{
  "num_hidden_layers": 8,
  "hidden_size": 320,
  "num_attention_heads": 8,
  "num_key_value_heads": 8,
  "head_dim": 64,
  "intermediate_size": 1600,
  "vocab_size": 21699,
  "hidden_act": "squared_relu",
  "norm": "rmsnorm",
  "norm_place": "pre",
  "norm_eps": 1e-06,
  "positions": "rope",
  "rope_theta": 14300.0,
  "rope_fraction": 1.0,
  "qk_norm": true,
  "attn_scale": 0.166,
  "bias": "none",
  "tie_word_embeddings": "early",
  "parallel_block": false,
  "extras": ["local attention windows", "paired heads", "shifted keys", "gated attention", "value embeddings", "hashed n-gram embeddings", "a smear gate", "an embedding shortcut", "capped logits"],
  "init": "normal",
  "init_std_qkv": 0.0227,
  "init_std_o": 0.0227,
  "init_std_up": 0.0227,
  "init_std_down": 0.0,
  "optimizer": "muon_variant",
  "learning_rate": 0.00773,
  "lr_mult_qkv": 0.5,
  "lr_mult_o": 3.0,
  "lr_mult_down": 1.5,
  "beta1": 0.93,
  "lr_head": 0.0086,
  "warmup_steps": 0,
  "schedule": "wsd",
  "decay_fraction": 0.646,
  "decay_shape": "linear",
  "final_lr_fraction": 0.05,
  "batch_tokens": [32768, 65536, 98304],
  "max_seq_len": 384,
  "doc_mask": true,
  "train_tokens": 564400000,
  "max_steps": 9615,
  "dataset": "wikipedia_en"
}
Each number is 500 + 25 x the weight over its row's rms, rounded and kept within 0 to 999. Layers, rows and columns count from 0. Numbers have three digits each. The size before them is the row's rms in percent of the matrix's.

# layer 2 attention output (transposed), 512x320, rms 0.233, rows 85-127, columns 160-319
094:472486468489493517470527482513495510487466487507485519459499501507482505491512460505519526512477509546451523470510522491488483496524492500497508492486477500520469508526480507520529497512518495514471505493536538505474491496519528474521478506512473500496473475495446481478553499491498491487525502544504519490459457524551530449512488507489484530494575484526505507494502468499534518499534513497475483463461502504525549483453513518518542485502504473495564454522470500524506511509506456
103:457549488459551484495499471530491495485530510499500520469506499511502487516529496478463571513500478525492544473515469491522464463473492519475482530487507541550502506486483537474466505488486533502464497533494496486474495470527508457519482496510525542494499438476460498516489520490497530543491470484511449480501509486467511480497511539486480505530509503494458491453504520500528484490503457529507515495488493464484480490490549512480463524501547520501501467491494444498482485513485491
105:499472499491454477551479526540557509481492531520521505465520519509499521502491531495495528503535507531495473504510536527487524499507516526480520464497522471470499499505505525503458497473503487491560503516482470505492498543505523490472475498488490509508492525459505499472491519508494509448525507561505473456464492511516487442472539547509502514476490557529479514496504457450511502522495476506540498447500515486482507517449517493474490494512493441504490555464514513481517506512499491
104:493514505531503469513463565455488481476518482477491482523495493529509523573494523503472529491487523499492488498470500511479500486457529494459511495474504507482508513493557474510535505559541496507482473514519523541514491505487537545483476499520488517486496505504482466487484496508482490525513539492500492533528536491513498514480522526519530510496460478477518487492539527539486531506526505577533467476518506529498478511476487531478514515490502477483487465510480455496547514463491465
103:524520470497475473526533501509516503534427498480482515530519487514532518515559519522510516500477494526491484489545507518516531501543474456521517463494536423529513509493503493487513476497496495490530472471489549492561510518478506541486455496531488503489521500502484496463448516491449485475490483514489520514517533495473541508502508490513496505515503519445537499515478499504548455497494538497502490513450492514503516522525477500496469492498508506482464486538532515510511475478506475
097:495492485494520480483490451467460507512503496480491487494457522512470433494510502482520495495514529491545489505470466506478558479498487463426499550512513522509536485531544486497486483493507479458513494525505475519486533576474505532515460532507463478497522475504499485477543489483486520514498506494475488499497502476496529487514517548531487491530536533470504507517516482513513464465477476546518506535512532497479499521507501507484508510484526482504526501522475493526481536565462481
101:532442488532468488516540558524506503530470564507520431504546458529507501546488518469519490526523508484561471525518469528477456515501536507532478466506507549481473495470537537526492507515510480476489471544449497493497504464505485516516495473502523515536507490497474493509479495500460549508495482492490530505488518521523502477522486498474524487511467490512474473510491485507465515527506507480482506488483512527527502485504500525505523449490515507447462487498520507472528473529503502
098:510560493469547523521508452480481514468525506491478503481494500540475501486509510508480518513524483512470544537497521445454496501522485524469500539474486508515491530482530521493557513497532469557523483521463511512477526457542521557461530505502512514506503497469488465505425487523546524492505510513514472504458478466519492499487479510533511488569489462494536499505488496484489487449494524457518492526498547543472508507533481514518476513479501467485493494496516480506541515511501479
096:558511473529498468473529501531494519543464478432533480479487543516524481526501450501518530522521504439509529499483491517488514483498492495519474552478497494484509497475464528487497522518504526484520488484510481490468479509536522499496539503457452544478475501501481487499447490506541489500506508491510469499550504524480484529491522480515555502521475462501492540451474516492485500476471487465510472502511486514514500472517522496485448515550491491534505469482540463437504521457521488
099:548491492520454439479563500561524499513485506512505486465500502551499493490478492469463520500506509519491480514485509519507490501499478496498521503539528549469459504520544488503493474499470468506467509515479527547510525581489429494516482476502477472523504509510507521490519495492520493512494487532494548488535540485504507514521472522469472510526524494452505514488535451505537515454448471518493491473530495517504518485486452529506530464517524527510497469472468503518527512489524523
101:486495505508509461502521458501490511526478513504498500482484528452528500463482539543543502472526493508488501514493510480475480478486507490511448469509473486493496527497491505522508514514499513475548536485464536483492541499510509488508492492487485504499489482521480487483463484481498555475479488497480472533482474533516449553507507505475532535520505489468507481494483493462489491503485502459497483521513524466467478528443506525489519471509504487574484509487517484553514531536519529
110:511487502470527484478539477503499507530509501487460515539523482505473527471495469526487486498462489469515511520517486471497496492489458500483432517489495553488476528478488525508519501531480510498513513489516553543494521529536534525486457498483484511472478506450559500473489485511489483555496495463473502453559479476540537465478470509521498483538517525474514520509518518565471487496506478518503506486523525482456477469453534496485490446523454516519509499515514529501517458490496465
104:476535516449511523521500485516523510523513439530473482549520503519484495524496503532525526505524482459497507514485518504453504478527501502498501512494503496458503499492484511500494474511462520489494521526511507480513487491537501526475515508530524529481508570549504501512536490474505531501488543478493515490493491500479512468492490484539471508502466467454492466529474541500477500525490500568509502498489514477512522478487522490511486484462506444488480554539533488517496504523515486
094:439495493507493510502475475490463485580495481469540515513488500547493514521505492497519520507491453502476460456497491506492518493466531490535493505486496491483479506523480477533520498520500470444524527504490483509499552559487509508466487488474526512511454509557506495515495520470533521525492530503465519499470508451513472468521504491487471521494521469492483507493501497479565508504525522471504482468524476494482462488495504478504524451535470500514502487492498473461511497494512509
101:510469494552489490525522546458516513509515520450504522488518512498565512505524464503512502537539508512463493497456489499491474470488509506512486523528517510497515532485535486439489453525491480509425501511517469518517477469504482563513503491518470492547466517487541508492529463506493515468482484547523494468493484527510536471493500493518484471487456495487442498503487456493495464509497505511519551489512489523503526533520487479488525470498526464487532559547475510528487474473502512
109:483511521476503493505513532524479485507493537548510471445468478466494467489496536472545508521465509539515500439533514518466493490515513489514499474553508552501511509491501440463502527506485469443482508438495506491495507531461512445492501465485521502521477469507478485498479514502506533518496504433480507469555536493473511580539459477484463474500478485505528471522535484500531506500461500476441522524538502484511517515478507521475505527468519466495485518478514476517526458490513507
096:508492508503472481474518506468514476478512507440460455474497512513504470521530471515522505468518472542495547487507487517436509512469507461499526538531536499498517514498483497481491500542510501522458491570482463514472499509518553505505484465503520528503520476492514482536495507518498497505511528488493534515498527491496466505474476491540529534502534499515484538505536470515476511502492483506494439514487483506517522481445514503492458472507503453484491483527470472586493507498479535
102:464499483523494497497478506442530462477469548477493485476524537486503518482468427518513503530472481519500533467541512492458536504541519531478509536489526493517502498507477512514493438525533474521524504534514488476524480502509523506491519501524492544487537480508476494473507508494473477512486502492521494517516463500517483486490514579465482506489519500558522494475498527498529472540462474452495523479500489478472458499500509546495518421497522482526501503526493484549490457500480464
099:516492495466516478503486474484462518508508510473532501526539533533516551528487435529518492527505473492557487511495485512515482508499514530487508493533502477553529459530515536504526513541510505533501522508504500527479464540502532539536543512522435466521452491484535471485511512500517479484487515508473522520452475519476487533554514491496533505496520479483493516561496495525490487498478525512441515440492506457514491527482486506531478514515496514493473503492503522470477523476466493
097:489494497488525507521511483496494521456469494443496510495482522537495505484531479523502478517435512466488477522429495506513526479509456484495492497498480467492488504461501493481452561506529499461525468543484494515471497421470479515472542440501499530499471503525480479502475527488510461499519499522460467513492482530515502503526505527485491506492555546497504508527507533479464508493538449565513508512549525508449522512498470507495508480472478496475505497485515476484469465488469523
105:486515543514536503484475537539508527480500513482509499516506489522474495511483513523485465514504487466522520526512473503508502533484547522547483549506464503466539537456510476452494484513500511495545445534470519507506528480537487487494478515478520523481538510504497520458500503487471459500529478526499491450485491473468451466491542493476493479469463452542527522485498486560513531475438525497517481520534525491508485494517467504503494472453511495501527457434493489475506525511497500
105:493475454542478540527437542524515478505496491493519529496517503507482448498523533482564538475517485454493486483517530479534501530507458506494493526524504508475509516477511503513489472505477522495512516489486472559482505537539466488482538481528516457473498465489518494500428487479447531545529498507442468503541490495514549491552502496469520539529555477498516501465509511449494526534506497475494496483517467498479501482518509535452504497476515501535505468519514476524530549488522447
095:479492499482500501536501488465508504516497492527519505500542486515466495503484514481503540472526468491468530469501467538489497547507552501498501462507466512497523469494476514480537520481498500516453506512555558530473523467484441481509497470512504501533458492492451523513478484495473486493536498514515516485459492511471478496487555505495558484506483492490528473476510487525512523552533486520498513512539470498523550520489496492536508561498504490515511488526505498490508457511544507
100:492510497547493501503499481491503469469491477467521511515478507523504499485489489438499461530504482503499496495486493510483515479522488551517510479520462546501425429505536506546520484460486541515519508472493489500555461522506530484464462481504486513457550486520503504517521512545509478503502462505485519531439559460498513467458524535454523518486489517459489501521470517462498529513565523450494510522503471503508549505495506494487495490504506468432516513449527533514479546529478505
099:489520523480510486488497510449469511498511502437459503504526523492506500496505481499587484481512474499567546500470516535497555507486528529481468526482515493484465511521545462481498488518523489535482475485493488496506492512493477501481473493488531478504530501529512496495507502475514536570495532499530542491525484501531521485510505486479502520491476515493484516515503504520500478450522502471488501532530507460468487460554504487506520517531501508490496514494519526501563492538471452
112:501513530499480489526490535482475537522516497520495505474506559455517491521477504468488461534455488462492521508481483530504509515526496494516488543530498525516492488538478530474509479505523557528467491517540513510522471471547484517494472506522507455536509562534503484469527493533485457544493485502478462527498512495493532516510504497481532465491448510464518533494515484519454510471549504549506515493497451488505530469471488447470521491540531503480485530525511509517490546529501473
109:492511515538517538460493478498485526497556467471502528508521498509476498501468518529542470473493528519489462511484513527531500459520513470507509518535499475452515516488509443531494533495537497527518507491512493516496465530544478531518441492446495502537474502500487538520472487532505495498501479484540519521499476493507511505495531491478491479443469470492497500472533501473478539518523474510473532500494506479493501510484485526492513501494525515461511502512518485510449499523525539
105:476505490475476477562460549490511503534489507442507483481541521540494484487505501455545500506530517480492487479470447467524436462448511500495512507465499499507506471468549474478482512497480469550524502563497514526526510458480535482497482483482479493499480537553513491495528477487507467517530565526484482537486496529509500475488491471470466472468484539503491475489491499499519476502461496525490519476522482488557514473478514509499515518467540514515491544509444484496507494502532493
100:474539493496477477513490444481512541482486498517454451469480556531516529470480475494563486472516521505499489486484477510508488480494556480552491466488517465474518488503500515461499518509500505509557472484512440510526493473516448470501535488475439477480528541481511487464509478459497521500494508527484479485488512503476485486523521534528530492523487500476531518486490485514470554510508530528494486522488516466502532540503475531475540468500512491463519504456527517517482499498495510
107:517487520480455529513474487487509481516495488510477521528480480512487469535483506496479489512502511493492539524533520504498463519472492495480530521522500489507471491577521540510509516468477488481547516464484493486477503521492438451484532511503523524514507497462478527538454528514504535509540508464513494448538509497528462488512476499499497510510482510496524513480513465522493480507517464512498503519485456513537527522481503493510519508493542476490495483467518548534536494541488448
101:512500493484512470477473500537478527493511487522502511470483501483511468537510513495486561494488540520536540487522498528466469528526484509480488470554496515469520501489444481497521495510469541483472532519474527509524484427485500535509518523539496501487493470497490487495487497478496497493526501501511501507528519517511473503468459431487536516541484499502521542496478500472486496518487546529534498534423502470497535491514514532521537492510436468487494471506531500486506478472477510
105:548502513504483482516532506495492493480502502539519490521492501510570487547537472456524494481493521482491472454492489502480499486498486500480533486462528556541436498491488510512515525478515511532497506497531483503526536464524454493484426526531522475503503535504479491502541505520509554497525483465498503471542511491489470504468504496499507504489518453482459498525482477476545492536465519484472491492467444530522467472481519537488489519535502473517500511530501511508475518480544473
105:499495499505533456508484486485483568470527474512540510526454431503492487508504465474496538492501469507486548507547519500541508509502524521515526513516500497519474536483515487517498490497496494527458473458487546526512495493515490472455478484476499501509510491507518496538507517461478483503499499507521525503479477441538462488504456469510508434565490451535485507539472525521494482542502486502522446487553458526529503476518453485482486461497499486489446470506478520486476484478498526
103:475512480475513462523482474531503486494513473521522511530485547522458477493490502525519449459496480485494503495472444533486508520492501489427491493487493492463458504499462515527526474475512498491537518461522499550516538509497526475535522491502498497475514520483511502529531496515490480522522491532494508487462546487492496481491448505547538476504502487465498484510515544508533522484493491498514458551499509512525508520498484551484508515528534481506437531477465497534509507513531479
102:518501485502539483484527493528534545486521519515480524470516525487501489462510525487555498486512511521467455532517516485487516522504523497500513562524540527497483515491482526531511502507494505491555519480514522502494496492535474462530528522479450483500520504504489463489501521510476497479524547478460477500483505440462480518544512534499492497482498443465480519499552489501484443468453501524507519479493511484509508532546496538483482509528520468513481527614484503549474477511535499
102:505471480518492505442513547536521499505475493548488459498471487500497521480458538477453567484441478504503484532484503494487507479500495538484500486489487513485510494505492498507492528476491502444512469561488513513500480552492490521497477505500508575542474561494496516515487515508481498473485526516505514478563517511498481546502437470496474489518518478451519453540480462497532507477519507496487488486523513493529525464472509493544459456543568473487493546533499491487508509531473529
109:479495459529507497478491472522547525490489487489533488498471545503505496482477525473474501464509509499460518468507536510479476473501468505512481479451468526466503510526513522508471503483456473492507488462508494444447534519473494522496500516516491456465463507524490510466509466506523526512495511452513471463487510492522472586520559523480495501461517506502539513523498523493525494525509534433524495525540493500470501492502516481511510484515459471449492481525533518541495484531470522
103:528523492496485450478536476494499498544491492501524476498506516508518504506465506478502497475568494470500470526497511498510514449476482509497486514479526449463539456497501520506477499467509476513506485518513479443515483517509486480490504501496504513488447489546525491468537543498522526474459547480523528472480487474529479518505432500474492508504480447528468535495485530465491504494489517466510540441484484507510528489501493487489465467485493486526497512537508439525519490492536511
105:483503486511499503500532521546504470425551471551511500531472514539503502470502512454481510457542496490477505505518458521530503492510514489525516522504504515490542528510477502503490496500490521458499541538489503475476489532503459535513488451483464525523506509504560538506528502491501517550525513492538511503499463480474525504496480458498493500496489532531504483490520480515490484532452495472533495541549506474524507485484487521472509512459523476455519495512551463513442527555517519
096:494443488524496498503467464516502506495536548533475525477453529532480491456509538480521471482543533497488538514471523482481479494479492532499477499525503507476492515540486500513477519507499485472524504449499542521479481485489444517473535512545488497496521521511468508513493526478487465501484460486518525480474492524524446481497521524510446506505491508516461503527504493519506526500519505519451489507467496482499504547526474475473486505485501520519486504505509534486466519532491513
101:459504498474495488511516463520514495521489455474425521494502486479503466481525530453474566554447537565500500443440502552491497454481525510517515505487544524473493500527520507518491477476497524464498509506490531493490534499530500483470513514511482541523499464516479511515475512458468511478529498484479469499472495497531537497535512509500549541511508530466471503516510522474508497497508465467495468516491486462532470471504524499501507493523425481477525499513537454486482454489507443
101:525494523475523470511504530474482468483523506535525473491490509528478506505511473493500504535531523495471521490508523506525446492526490472483515496504511560500470503507506480500480495532495536488509439499490489478504478510501513495499548462505485483501504489492535466539491552496492453452448479479507482484484452514490484563514499490547479541526495514509455548504511478465504516493534529484454490503489515465471535513519510507439499506491466509476492484491521463493471553485532489
100:486488537488521492489529456513420475495505522491478526479492483522499466534505502503527464507505493513544482481528548524474529504483524488499514500497524482490511482484502544535498545508462457489478485494501525513496580483499506494508519509483502468532476481479505499509466500465456469457522480504514509493541538518518464538542450446498495487494519486484475563515531573539500483513518518542502450471484487504451513454493477520490500506506510516473539498519489492500506506481521488
# layer 2 attention value, 512x320, rms 0.0716, rows 86-127, columns 160-319
099:462518468523470474491484526514519544488499472496515468541474514504542514512500476474494512529439479546534503483549556494507512491496498489523469489465500492552490523485520468515485484536542534485510487501492554479559516501506470516502526472523461517516505533473479498495467486490505513497470537493485487498480495470457512498527490482482489535508510470473516476507495456492526481491467496539513515505532456511499502509510469484473503459495508493456487500515458493450521501530504509
102:506535506472454541525491500507520464514488500497515488522457469505507529516542455486480451458535534509495498490479496501524474509516540531515483490472489501492534482495487519530533503458472518501514495502559529508494508514507515556470498504528524517483525507484534504480519495501490516490527498457506531474455501513475475462525478543511539507527497482505486484506511496430486510491444502529508491463485487518533493545474529553562438522474528440491507526514532478521534484472503528
100:480520518456517445496507553507540463523509512473506466486527483552485484518550514539477448506516548480480500513489509527517503484511468506549477483499498435505493476493523464460516495513505522471451468511513516509498502497508488520474496503503501529515540509512452487471503446484519523499505514494491517502456567524502514507487474491511492490502537512512498511458525453484480481494520506494496457465508511482479480480465504528481513538491491542534530493524504550521543524511528517
102:514511534498509493494480519492488452507501488510476524543489502463499499468498486517469514508501508543488501524492522511437513496525542467514500520489517508498513490459504449493546443468502506511487474476490478461485487504510494482511488510492551518497517521541484530470512500488487498503514524527487534525522531524536485495478477487526478496534497476494510506491514542492516490493441481495537486466501494482511464512502539554502512524536493502472493482523491522568511486494461529
091:511483498465472527483465495519534504523515498484493513474498540484476472513466500460521552496473489480486519467499508526519538518478506480450484487489523491546528525505498504484536486558499447542507530548484501523499496500514498523490533519504484502504532497469488494512499499463453531504502529478473461520469459498488487486513485477506508534535479494521441505454557443430487488510505489518516482457517516467454493495508492495511531533517497494494490504497483471512490503483478491
100:467475476507509490523509549455523431499499505503531468484502481535499501486492480489490492471493506534453455473481496521510482470512498465480532535531493558468518508481563493444483515519489479514492553515504489510527516485479487470486460487508483526521505478518510444508508500495517506457460491530475491524496478476517477491511475511477521507500526522480492457469496495491504532552511523481524523508495477528517519473481520493518505525484503510496492490513521479483512443495525529
097:463514486518510525534445503486560520474544541493489469493512529512491481504480520480525484470506550433475495507494514518499486503491490506528507494495477506511486505498488473524494485515546538490556496473473506524507539513506491536512523510521488501466489500483523492556505493503525530473494507458530490487558464474492489495463461512520508498459513520539485496462475526497522526513506497528534459483473475501455513491526497481469509480450477549507483529495508504451485512534505483
096:543517518504525517524521496484519528484524532499515474510515498483514509485467528523500469513533493494445528485496489490487500507490521501507512483515416528488492562503477470466450490482501464528521526469530493485516493489531502498472518478491416522505468510504517484507543499496482495499489541497467504487525514453536506493502498534501527501515513528469537507505470492542534511501473503507463462466533551507467495507506455494433499466527500493472537503492440465450525482462480496
099:526489517460475524532504500538473493543492491501522514510494490446454446516515517473463486494503442504500499490508495495499512493490486456458505528485487523478501528475508511496470490470481494443497474502496498501514497556468481480466462535484490496514461526555447498525464476493523517546536517506481475481549549502516515512488472510537482514462496496486502480497479498530483520498481509518474494511524450537507501494511541547474508513540510513441552517480481483499510491552526541
096:512510501487498509509503474490501549525496530510492563535491459496518484425527550485484533492537464473509483499508513467532480481537503534508505481497500488523500450515504527515479504478558541505498495483466527488479484519509471493473498524492534468495465472499521478490466527515479536488481473511462477489466521470475469497500540514526477485513484546481497464518521512487477540484465492461510493487501569531453500490538546526497456481474458500518491480499506521481472483504515474
100:502469544499512535483536530493501511518524500484505534510531505490523504513497473454507489518509512482505523523504536495494532487504504456510508467472521522496507548521523507514469490496515547494517479481485520486515476496531504495508486548471532505522519503509534534475475513481499544515500487495523495488519517508504512525467509519471532519494525512506512508476544537504544464483522485506482496449473528484487471464524521515490476454505539524499551549529521534458561511492510475
097:477486555520452485502521489504501509494487491544451510534505491502490478494510521495490502537538514517499547485494520481455518473539436511518497517523522431467495502559518532496483488504457507464500488503459510533528446547472533496501485533501469493511499509435512512507481468519539507537449485545476537548537474484527446468494494480454498516487456474492472491517499500443467463506442488533463516532469497465489529500475539446479484540499539515503451509536487488540500503511535473
092:506530474487497486513546523505487511515503491491487504535483460434526509506505449525514480497490475543465510452506503510478485526508454513510496484532553535497480487523510475451487480516478474541472520500485492488458478508499506523478481504496507503510473504475500515513466499501468529492485484540531533530515552480491464486528507510493502541491509530536511466479507492489523515547513502444544472520523532549490501472502475525478493475505498495537542516485486465528500500518510493
093:483471508484512505520526517480513516552514508473471530539507516504454523446528468507492462511487483495500507502499490462528499455504488508498504528486511528493508503501500499445473474539448529513508487491514494538479492439517478512526455503495499530490517532462531524505517501518499472539489482502486516482544538494511516517541511534474492491512488492504489513468492473488505488478521504519506501523509469461480499493485510529490512568484531546522475511511467496525455442492499501
099:531474517533496527474493490473472495516475514499537515472478455494530505484483513475480507492520500542520488501459531520458457481520466532522493460465501499502513492482493540460490467500499522474513519498551489491509511543499445477531501504499434494516483567538492476483484493504486476531526493474502504469509476525451510535481448469567530494518500498552521480486521499539509486515509496493518523493485517541492464496502507469468525478489480504501544505540549474513519499503547491
095:541493485458469589504489517516490470527469513485507444524529446507527453503549528505465502497472510529484500509473518492485509473491476508467512545487493457494479508497510531487524490500522531477505493470509466512506534561473511518514528522531492528528531452522518448467557482516467468521469526536505524477493525505498547499503510503469532499507487481522476489508505503477498481457495521480520523492521476529500473519493494507481522500488505541471514484531489542522487541517483496
096:467521504478472501491504469486461509458539439513545520467538502505489500505501515510489523516513478516504491491503503505481492503478526512489497536543480527509521487491496492507514489474487475502479452462478473506489497475515523508522485470535508559573496519500478488494529537503429520510496491508492525495449449449457519510518493528504490506489530482509525532532519495483523483441486489509466496518507500473478502522472476493502529493501493497518424513508536494460498514490502465
098:480491514524546473501429508494471496498464490460484440481516505412485466500479505482511484463470487467474521479522484496484521484490537478470450537467512483462520470489479484524484503530494489490451497520477528540485511490503501542495491505497505520523530476490491513522569498482516475498503537495501528505469477485475469492521475469484486543479497527516514516493500482522509495478532478471455504499515526489490463508535562506527474518531475516491495500460472446528471465500459470
092:476475432508524532556511437527487503474517466472489535490485517481510507518437518508482505491464527489535510519493508517512529464480475524514513491515466542484535513442525483457467478491487493494534489509509480490536491427505493513461539527490482513505533461492528496487479473491490479483481535517496487514485556501525509464487551514452499504475466490486493477447466427451520509471537472471468524470496522498480515481494481481481513515509493498490504515515483474543437529504474531
092:477539475524482497480528495496514509493436472561492494491516503526499522527539477535518516496504516509524505477455499527517457510512467489492496507451448489497509481519504464490526493468476474517522512504484534492531507531489529550510534487501518521522523460494525471516492543505493512517505461531521499475476525505510485460491492546519503418504474510515521505498484506527492503476534468485525510517506504510491507502527479489513490512495477449522529505476518444512497506481457499
098:484479532526462495489511491506527545521501475509474492496494509542537455539487523509480424468530492444475503463500506488509477493509491490511530501506524536479485539491494505467479465491522468518481507450487466495475508535501530491460523495521518462484501491483478507555448523527457516519486471474503506517470502516504502486479519471461542492475512527501547465486493470506505506538499497498511528471534512487486508501493496527504492508497485552566438511535569529512532538530512485
094:488506513474499531527513468476504506513505488491540479544523538505529493483431465508532463498480532539482465480463512475485460529498498493459462498532509522484496501532501486526502519538504502535509498488524525512538526493541492495495449522468532488515456519518496477507537499487492515464491489494504549514487533521530471478524547539514517502511463477524448445448488499492503528531525479480516479522491465526495522518519479459500497523533462521541510465473501527501514528503458510
097:535453468482483506493514520520490487510488540488512472520496496484545496522472496487499511511534512505484525511481476523531494512518500509501557482503465570504464507496502507506511535463502491481508562542495502451494467465473497494536490490501481543511509475528479475524539511482506547496447513507524503513495486489491486470484526481505487496499446458481482491517521519487479466567495525489531506525470481517517503439502516513493470526479521464489469477521467505488496481492493458
091:567482504473515471466480500486478524514474527486492516493514479491480520534528478459510442468511514482520465460460436523498550482467508499526493543570537519502452500510487489512487489511534455523476526512511518472462490500482516535552492524480472497531524495502504488463480469505493510527545481495512474510517509551532529459528497472530484465531518511462492505483492541498466479500487456462499519466502503516485519493493475482486512503494509509501525469516532485547512511504502499
107:522505531539466510533476524491488511525513441460503511501492529556500499545497505465535496530483542505492526502455512488493445486510486499513504539520531507429511544500505511458498499511547470503511481494522557472479504505555504475510500475499482489541519497480494472500466473494498518485505501525494470500487508531521503506520503499488496443513474471521501512495474503488476467528518520475463514485469472478522523510466515539568500486472521504507511459503510494455542505510495518
102:515448523528532507501536497475462486468495489522527507474541521544497454504489488530527462483487506494488535500441490479498498434506510489495528538506475493501491522528500457477500520515524488529524524526517492526487533474482524470507513497454518531489508481520507488431521506508511511481539493514494516519475508493541513516509493486487563488506493531470461470472492524463515494499566491518543498491475518453517493526506524466525511456513550470497500501507484489520501467497490463
105:499524469489483454496564499507460552508474507514475493516526534453502479481495485478512501507573562494545480475467497489511466478523473488485506519489461524487498459523514506496475507517502456490509483538497468528515520458466502508524454513494485469520538518480513554497487507546476552498473534511521484506521524563508523496532494498476519510493508493465525464498475471490500482511476521511500517490463525484528494519524514511501489489488533531565520502494487491468498504512436504
097:559521497443503486553481464491540499499478466521487493499468474515463512472458546454474508490497495483516466496468491524506469524546529486530491521520509461483567467482514489518520506500459439482497450484470529517527478487501493514489497503505506494493486488486483528499546452507523473534499528536502507493508498528486488459503508487486524477525444493523489512494486521524473509488497505513470517510472498486511505500513484506457449482488530466455512485519495448491497490511500508
103:525480497454491480494499497520505468502495495491510551526495516501511511505469472478539533524474484507476521508532530462475499517466449485490497494469497480504472509542522549505485468530515512488515486453529512490521506553503488480476494472504540464489498532547494457508478524516535504468497501458502497485546474479495496494510549498529530556504474519503480505505494482502521456517501510488508487495480494499491496495529486501478521470512516461508484484469489487483507504507557488
097:475536515548499515525513472502487523468546496434516493513458521511519486449479536528477456539528442491509498549478531505475521564512507516506522494504517506465488531481507493526508515486502490442488506454505517485489560554496534527444480516499492500494495515471497505516495532499529519480469466483509452470567502525504528498547531513517472473528503482458466480506500497490486488540535503520480469507499565511481448493539472456498490471502526493497494487487494556540514524483503530
099:523521525494497528517519526521509553500563503459467503498531497516492503505501525506535477554484492480476483521491478514489491489522491506541504512493526547543490502537504486485518533462531497507480479497479473516466459528521473464541483454511522520453490518478458473528503451496518506487503506480519549485522513486510487541519484510497512454526485458473512467479532492506472518482501529503514510503484494469501473441448516516480507479478494448547488471523539473471466471503517496
102:471508534484533511477490516470535491541500507538508520512488493534518462528471521528526480443440508467491480513499509479498510520482497502485482487557538505457476505547497517499493514490461549473527503457481498472520487522508467489485521462510506509512517514547489541513498468483489505476458526456535512495519519463521479493491447452481502482458508446487521476507540521577508527496515522498462489558494497511515507473491488545498513498529485492481495510476539472543509502461507500
097:529512487464480482510550491530481514537512498487480526467518502461512499504517488515557470520449499507469488491477525521507466503518518504517493487530521490481517462452465521492515512477472479454477510485493540484499475505479525491519495509478496480524490501519471526486498497551500502485491493511501435511494503527529483491494515532515497506499489480504503536509480539464495494534502493477537526485529526500501528451513490574534459493492513528493455531502529516485512526504457479
098:489523483461452488506480487513561542546568492493485509478482511488525505514506485483539517527500515568498527441497480511496511477519520542506505526496486463540516462500506463480535464455497491517518468492536473498452498551513511489497479503465464474539516501479463465485503521520522493467517487506506507448472473488492500509476474481495452483466524482465464517487549472472503512463485491510484506522487461508490484527546531542518505520487528504482511541523491462470567488493503530
097:493464536458513492512519517458521502532504523524539477518471461498493443511509475473537455497495464518481474537531514485510535478504508527510473484492539510490521544506513507448506514482499507465512498486524518452454489548480484476453446495438504506515488513513516519494498434507481499530483499494488451475473497482535526530468471507512463496497519494546455498497479518457455510510495527501496437457493549508506492466481512487469504533453524519480492527481538488462491478504531493
098:510505473498466477505432483529517529462542524520502499502469513529477479470497472475477534495523507474425522449510482473476469485525495524507558511508491508481530470502498547445484533483496504500518501503560449500478485520493527481481515525541476443479459546496464522488503473516538545525505495519495458510517542476483486547496533545490526485504524469498509500508477483517508512480518512506532533520503507463476513535497520510464489487512502501513554490494501451540509513487527536
098:494494478470516487513496481534505525461489478513490436508539478491514563514481518481548478529522495513514481456519500502482446502523515514522506483525449524520491500517507529466511539495507486559514486530469486477522531490516464491482479508480530479526482488521534510495498497470498480525519530471481511507526489516512474534511483502518540474520509503460529474500470516535511522527500468477493494504482493517479464542494489514500550505498462492501523537503479509517515518531506478
098:505479511516483483552504509580543517487479489548489510461472482517520492501524472492509510512488470496488487507500527501516496441490499491503531472484513504476492543514472496481491502481535526493572496546497513511481502559489484466520507517527502526499500522503519501465483539480467511502491464494532491510497463458493487496563517488517555465488511475485498447485512470495480516510523510472523542497520476485553530510480505493505510504539457488463485514512491483528519516488495528
097:492474489521504495514507484453528456494524491502503490506475483487520491505515504423462507511497512497508522488481500502517488514503521525487519541530496528518495453507495499528472467483460529496478505511477517486501456498491494509515480510491497504491504458523464489537491469503464537489520518485487488572531562445505525469507512532481498506483489500544479470500439528540487494487596523468487514526460483483491510456574492538496453467541497462525496513516527486501457521469520480
095:477489484541486527504526527521521507476526535471452541504501502517524526465468499478494534511527522529518474438484457526471536477530462507495498485485522518489509477483523496514493524490502502466505518489482501506492507453497503471516500507511472572444490500509508512491419464440448500522513494481473527484510455493496493477527539535479501508538527493489483443510495473463513506489503480562439528478499527502479436521490489483497494486499521507437490457535520457527524515520514503
097:503490497516482553496487531497499479484492517477440488517513475480504484488545513485506489475525502514494509522503513482503472478540526519514493465421495487466527506524486491513502523447528486490498518504505546456492489477552497499525528471498498506517506497515514491552503532507482488491537544491496476479492518502478522546536474469508546500489495514503483525536511450496501508473497494500455500491477521513513481558541424484532520476525488466498474511483483465478508503526489479
096:472477522549512496528512497488483487527501513512517463480484541524521512457516531460481472500494517455519458497528473496494452507462524506488489516550503478492539485478508487468508518518526483495432500502468487487527524541469507522494524513520517484500481488541467508486498533523445484538487506489518496515500484511456483545508516502505511521533512566507513488549489488512492500486518465477500485442488519498471506519524529527442496523476472500531513457509520492527510469462521510
# layer 2 attention query, 512x320, rms 0.0644, rows 128-129, columns 160-319
078:528480489509488569500481534511501540485494452490521487456522493497447509489460503531524478473503497484481488517457499511470497489496505509499513491528485541486521523433491517492507501491513525440520477489487465481543517518508499494488518515550491505524504505498514493527502470489495542533522557473493497560499503516492480523482527510497508455478513504490512504455481508454506480528484515470518494500469476508455488498513456447500449482519486444501485513497484495509461519495511490
074:532511508452492494523512521498467480486491493523490526460506512488488538477451470499468498554480464506523515502558496538509492530531496528454496489480504470505525529450493492550459514510470483506511499508510533524505449494498510495499449494516491506482492465510513480519498519516530518469493515491500488496518508440513476511499501460520469507466495488510499495532537469484493512507512490484537479513484530500495480519581491465482520491489516504516490497449508512514528504539501513
# layer 2 attention key, 512x320, rms 0.0618, rows 128, columns 160-319
085:456520499494522476508484491456487509478471527471438535520546503505521497515468482505524536517479463479544500530519508549525473540487517522518458469475495486507510494499518500570488514480487490498512476494490477508514521523521493521524470470525508507518508483466531468451506475542501497499479504462486528544501511514492484546479519549489482504478525496528483507484498477547512497503494495505478509479452494495502479528502515479472487524500492494504494519474498518550516511457525485